From a checkpoint of a small transformer trained on Wikipedia.
Size: 25 layers, MLP 384 squared ReLU.
Each number is 128 + 32 x the weight over its row's rms, rounded and kept within 0 to 255. Layers, rows and columns count from 0. The size above them is the row's rms in percent of the matrix's.

# layer 2 MLP down (transposed), 384x96, rms 0.0707, rows 113-159, columns 0-31
size [100  96  93 107 100  97 112 106 107  93  91  97  98  97  93 109  97  91  90  94  94  97 100 100 113 100  98 101 102 114  95  97 102  94 100 106  99  96  98 107 105 115 105 102  96 117 101]
[[110 111  96 115 133 102 104 110 189  88 116 126 197 149 153  70 122  94 141 153 121 122 124 171 128 117 127 145 154 124 162 122]
 [158  99 133 176  79 105  98 140  67 172  70 130 101 105 206 132 156  98 130 117 165 124 128 126 148 149 143 138 115 134 137 153]
 [201  68 105 105 115 146 159 109 140 163 129 132 130 122 158 138  95 120 129 115 139 102  91 181 132  54 166 140  98 133  76  65]
 [107 179  72 125 109 139  83 135 139 147 158 114 148 162 126 112 133 131 150 141  94 143 147 164  76  66 185  93 153 111 113 117]
 [155 124 100 100  65 136 115  75 154 113 153 164 164 161 126 112  61 142 120  86 122 109 153 137 138 112 152 125 158 118 133 120]
 [137 110 109  70  98 130 152 139 153 159 136 110 137  85 130  54 130  83 114  82 231 180 123 133 154  83 122 132 141 100 105 121]
 [ 87 160 164 127  46 178 152 134 177 148 113 152 127  81 106 145 130 101 197  94 100 173 133  73 155 163  91 151 136 166 153 165]
 [ 79  76  93 120  92  97 125 103  83 102 145 153  91 113 154 193 107 133 104 158 122 155 117 132 112 118 132 148 161 169  93 141]
 [ 86 148 119 161 149 199 119 143 147 115 146 111 153 144 124 148 108 136 136 145 108 143  83 122  77 142  99 103  98 137  98 160]
 [140 125  74 119 133 125  81 108 169 175 145 139 122 122 110  95  86 122 146 150 132 124 130 157 134  65 164 113 142  93  71 151]
 [ 98 129 175 122 115 104 121 120 118  97  77  88 175 132 166 136 134 132 135  87 152 141  78  86 173 102 152 106 106 109 192 122]
 [ 88 133 120 126  98 110 139 102  94 130 196 188 119 123 159 126 130 121 169 192 122  83 131  80 128 129 141 140 152 136 126 112]
 [ 79 142 113 132 100  70 193 119 178 161 116 137 134 149 131 200 111 149 110  97 132 137 108  84  89 191 165 155 168  88 155 138]
 [ 65 140 137 130 117 114 150 161 148 117 118 141 119 137 136 190 152 127  86 156  72 176 112  76  79 204 126 121 150 112 164 160]
 [ 78 135 116  92 134 154 162  73 145 127 176 134 167 175 109 101 123 175 177  85 172 124 138 131 165  74 145  90 174 173 145 112]
 [112 125 135 160 115 133 132 101 129 177 181 134 133 171 175  81 137 146 110 152 158 162 161 142 129 116 191  90 157 156  97 128]
 [204 128 104  78  96 127 138  93 101 149 137  81 125 154 131 111 122 143 139 136 165 135 121 150 115  59 179 139 153 144  94 137]
 [128 106  71 104  98 165 140 113  68 109 159 110 154 177 145 157 101  79 105 109 127 116 117 127 138  78 142 119 160 123 111 125]
 [116 150 122 146  76  86 115 142 147 133 130  98 145 175  91 165 170  77 141 187 117  94 153 109 181 114 174  72 132 131 114 149]
 [108 135 105 128  87 186 195 152 101 118 172  79 162 116 144 136 180 107 109 137 135  99 122 193 181 141 153 149 159 136 126 125]
 [111 120 109 113 127 135 101  91 141 132 127 143 102 181 162 167 158 177 132 179 101 138  90 139 115  80 164  64 172 189 167 125]
 [125 141 105 109 104 106 156  90 219 156 149 135 121 160 174 140 146 106 103 101  96  84 141 107  91 146 163 125 125 145 168  92]
 [119 124 107 107  94  62 146  94 181 135 114 144 134 103 162 136  87 153 144 146 178 144 144 117 113 141 184 133 142 118 107 119]
 [ 65 140  69 122 111 121  81 164 196  96 105  83 155 125  97  76 151 105 130 106 108 116 150  96 137  54 119 124 101 135 138 195]
 [137 154 161 196  93 138 141 120 125 102 155 197 108  94 174 101 164  86 174  73 103 145 171 129 138 164 124 163 168 132 110 118]
 [ 86 113  71 185  84 139 182 133 165 110 127 146 104 173 162  99 145 142 119  76 111 118  96 171  85 131 135 150 149 136 133 136]
 [163 133 111 143  94 191 121 170 109 164  88 133 127 122 132  84  88  83  94 212 169 110 127 116 166 141 137  71  87 171  91  97]
 [162 132 139 176 103 160  90 116 125 155 119 153  77  97 164  98  98 158 135 152 170 152 129 163 144  90 127 109 179 152 113 127]
 [139 116 143 137 112  72 104 102 100 118 152  67 148 105 199 141 130 111 152 166 134 123  95 139 100 128 150 201 142  92  57  88]
 [131 147 106 121 125 179 104 121 140  80 125  86 155 103 180  79 145 112 118 127 141 199 213 170  98 153 155 155 130 189 122 159]
 [121 122 141  86  86 157 150 116  76 114 151 111 202 169 142 168 128 160 143 102 118 117 139 127 120  52 174 114 124 111  99 178]
 [160 180 153 105  98 103 145 124 176 135  92 137 134  62  82  87  84 145 159  91 127 113 161  76 107 149 144 192 130 124 127 138]
 [ 93 131 112 190 146 132 167 143 189  91 153 151 132  83 176 155 174 115 152 141  99  91  98 145 189 169 119 167 153 108 116 157]
 [124 149  99 151 118 191 110 101 138  99 148 118 149 167 124 162 112 113 116 132  84  94 105 105 126  79 161 121 174 131  90  80]
 [143 113 157 116 102 166 138  88 142 152 113 135 129 148 141  82 154  96 108 148 147 152 114  90 127 189 151 172 142 151  78 153]
 [159 105  97 146  99 105  47 118 156 147 126 119 108 174 133  68 122 128 149 114  98 127 167  99 125  98 140  78 109 125  89  96]
 [146 152  95  67  84 148 122 183 124 130 158 157 135 216 177 102  94 173 170 134 184 144 141 137 144 134 146 118 125 113 171 124]
 [151 105 112 118 135  86 133 152 123 186 119  67 141 180 157 148 155 162  99 175  50 133 134 142 108 159 152  96 202 101 119 153]
 [186 117  75 114 136 122 147  95  92 102 179 148 126 128 130 175 114 137 169 134 109 115 153  91 121  92 158 127 116 128  96 154]
 [101 133  81 122  76  86 193  91 156 181 122 134 105 174 137 115 159  91 135 164 160 184  76 154 118 159 152  88 171 115 120  94]
 [ 85 116 124 106  92 220  89 110 145 130 162 134  97 148 171 162 114 111 110 124 101 124 128 149 142  80 195 118 161  79  91 181]
 [116 165  90 109  84 162  71 131 123 148 119 126 135 160 134  95 136 154 160 147 160 101 141 110  80  54 169 123 160 109 129 167]
 [124 146  92 151  78 178 113 152 157  80 116 101 137  96 120 115 123 131  96 130  93 159 141 140  88 106 151  74 140 116  93 152]
 [135 163  71  78  85 137 105 102 135  85 108 119 186 133 177 167 171 163 185 137 146 203 141 165 161  69 163 114 143 128 126 140]
 [103 179  54 179 113 143 123 123 152 122 145 162 150 137 130 145 117 120 160 163  87 131 128 112 151  62 144 122  99 132 105 105]
 [110 114 101 174 108 105 152 112 144  80 172 106  97 147 137 108 183  89 125 153  94 113 107 144 140 153 147  89 121 197 177 153]
 [ 82 116 108 118 123 139 147 165  97  82  42 134 107 139 137 147 129  95 107 133 157 108 150 145 181 155  83 134 168 139 132 143]]
# layer 2 MLP up, 384x96, rms 0.0708, rows 114-159, columns 0-31
size [106  97 117 107  92 107  99 100 103  90 107  99  94  77 103  99  91  92  94  95 100 100  96 114 105  96  99 107 106  90 101  94  83  96 105  99 100 104 101 100 123  96 100 116 120 100]
[[102 125 132 117 104 175 103 185 145 167 121 162 100 113 143  75 114 165 152 113 125 122 107 129 142 106  82 182 117 165  75 155]
 [ 73  98 114 110 190 138  91 121 157 162 147 157 138  78 130 111  93 121 107  86 101 135 112 116 139 166 122 109 147 156  89 102]
 [161 158 169 233 100 109 131 145 119 146 136 166 110 147 123  81 137 120 156 160 128 110 184  58 123  53 103 129 139  88  86  92]
 [110 119 122  63  84 139 149  97 141 121 156 214 141 146 117 161  66 111  88 125 155  85 174 101 147 106 127 166 165 185 135 139]
 [153  82 129 139 185 118 120 121  96  78 124 145 117 155  83 148 157 189 106 146 104 171  90 123 108 144 118 120 158 173 138  81]
 [153 118 134 110 140 103 191 107 185 136 127 115  96  98 114 124 134 146 140 141  92 106 144  88 140 126 139  97 179 126 193 132]
 [ 98 120 165 180 145  77 128  76 140 103 116 173  91 133  65 110 114 131 145  65  58 170 118 105 141 185 138 195 107 149 142 129]
 [127 132 131 101 147 151  37 172 107 129 118 129  90 108 144 163 170  86  82 139 135  52  81  99 107 154 104  93 126  71  78 156]
 [ 93 222 188 142 155 115 155 136 122 153  77 151 100 114 140 112 132 127 140 154 194  90 169 154 115 110 130 128 109 101 128 159]
 [117 140 123 165 144 208 159 145 162 184 111 115 149 175  62  85 151 225 142 104 129 103 160 150 169 177 100  60 161 146 107 139]
 [120 191 171 126 131 122  93 143 102  96 161 210 115 149 152  83 106 189 149 144 147  91 125  93 108 107  96 127 118 147 132 125]
 [ 79 120 146 157 106 125 143 108 156  94 146 188 131 128 117 124 105 115 140  65 116 106  98  69 105 198 137 140 133 161 130  71]
 [125 143 124 131 123 164  78  96  88 101  94  90 100 151  56 132 112  57 129 129 112 123 154  77 173  99 146 129 160  78 104 140]
 [ 80 137 109  81 134 143 122 135 150 109 125 169 137  98 100 193 122 173 151  92 143 138 103 133 133 166 124 201  69 187 142 127]
 [ 80 119 148 189 110 119 163 109 121 160 125 135  77 141  54 109 123 114 155 147 109  83 124 103 184  93 117 205  46 140 157  79]
 [156 177 147 165 197  80 110 208 142 112  88 158 109 152  65 121 100 163 133  84  91  44  30 117  97 108 151 112 126 123  82 133]
 [127 138 108 101 174 175  99 105 169 151 109 143 109 165 114 116 111 179 175 153 146  97  67  68 159 115 116 142 139 139 151 188]
 [118 188 173 167 133 110 125 144 136 160 127 110 130 149  98 133 165 134 159 142 166 107 146 109 208  85 138 100 164 141  82 143]
 [120  86 172 135 186  96 123  65 113  77 125  97 130  94  88 130 107 131 113 152 184  50 137 131 170 120 147 175  48 150 140 106]
 [109 150 162  93 118 100 139  94  91 169 154 151 123  81 116 144 133  73 187  96 115 114 129 114  99 158 124 201 102  98 162 115]
 [ 75 130 187 126 108 150  95  95 116 108  60 135 127  92 156 117 139  89 136 175 106 104 144 149  75 111 113  64 104 171 145 149]
 [ 76 106 142 139 133  88 149 118 114 163  93 157 104 113 142 113  55 142 171 136 153 110  73  38 126 163 103 160  86  95 120 161]
 [ 90 111 101 130 120 114 134 215 111 123 101 161 155 147  87 195 112 140  88  95  98 150 108 139  97 145 112 151 113 154 103 103]
 [133 150 171 113 103 157 196 129 105 185 128 181 100 132 126 131 146  93 143  96 137 127 148 121 152 146 130 199 170 118 145 122]
 [104  85 153 138 120 111 192 118 109  73 129 157 137 136  82 109 152 135 139 133 137 130 139 119 124 183 105 175  95 141 113 116]
 [ 93  85 133 100 147  79 137 220 130 148 130 141 104  84 106 133 134 149  90 155 156 142 171 151 147  88  72  73 151 149 172  88]
 [128 116 202 127 173 103  75 158 101 184  79 156 162 145 107 133  95  92 102 137 146  43  92 161 163 159  94 140 126 150 142 142]
 [192 113 119 141 164  76  90 134 153 127 111 167 144  82 129  75 117 156 132  98 127 114 106  94 143 117 114 126 115 111 101 111]
 [ 88 161 138 171 100 166  92 128 154 156 128 163 123 157 145  96 133 108 150 150 124 116  71  70 142 210  50 106 157  73 166 131]
 [ 88 144 103 123 142  96 123 129 151 151 135 215  88 157 163 160  24 157 197 105 156  78  99 105 168 139 103 188 152 148 104 142]
 [ 73 179 177 163  95 118 184 139 188 162  89 110  74  94 132 131  93  96 205  98 128 109 139 101 156  91  90  69 128  86 158 100]
 [113  83 153  96  84 179  93 151  77 166 139 140 123 164 138 115 134  79 143 137 121 176 153 132 155  95 104 149 122 109 168 131]
 [155 156 146  71 155 139 136 140 123 176 125 201 129 145  86 144 141 157 131 148 124  74 136 124 145 145 139 125  96 139 162 137]
 [106 198  92 127 116 174 149 111 143 206  91 150  77  78  72 120 129 156 156 103 125  99  61 107 174  64 103 122 141  93  97 166]
 [153 172 166 114 143  94  84 109 214 112  88 163 156  67 134 150 127  91 146 121 140 138 119 119 110 146 138 107 115 107 179 114]
 [ 84  87 129 137  47 144 151 114 180 104 179 196 114 195  89 133 106 151 143 129 114 144 117  69 111 163 128 100 154  89 126 147]
 [112 187 130 146 170 104 100 147 102 185 163 111  94 107 102  77 134 102 140 156  89  50 150 123 139 120 108 159 134 126  91  83]
 [127 132 116 140  96  73 111 134 171 115 141 138 135 132 118 110 125 142 215 110 149 111  47 145  99  66 124 148 139 133 159 185]
 [174 106 110 188 146 178 137 171 140  73 107 134  83 104  76 111 118  98 132 180 158  78 121 135 164 141 154 127 154 126  88 164]
 [ 89 121 195 200 119 150  65 165 111 101 111 104 139 108 134 119 164  84  93  92 169 111 131 116 167 138  90 142 123  74 175  95]
 [130 148 187 132 149 104 122 140 112 150 111 163 132 106 103 115  93 106 178  82 132 111  95  79  92 100 147 138  86  92  62 129]
 [117 216 138  96 105 122 110 160 120 140 109 115  92 114  77 190  90 105 109 129 127  98 167  94 168 133  96  70 123 134  85 161]
 [144  88 154 113 152  92  88 133  96 116  88 149 190 163 118 147  96  99 145 166 121 147 142 118 149 152  89 173 105 167  82 156]
 [188 153 122  79 148 124  81 185 144 109 162 165 130 156  70 150 123 158 103 148 113  67 135 135 147 158 152  86  68 104  85 110]
 [104 154 133 166 156 158 153 101 158 140 119 143 173 147  98  86 125 104  97 120  76  83 141  41 171  53 101 137 157  88 106  88]
 [106  83 122 145 120 186 130  89  82  97  65 141 105  95 135 141 127 135  96 148 100 127 113 121 142  78 134 148  85  98 117  73]]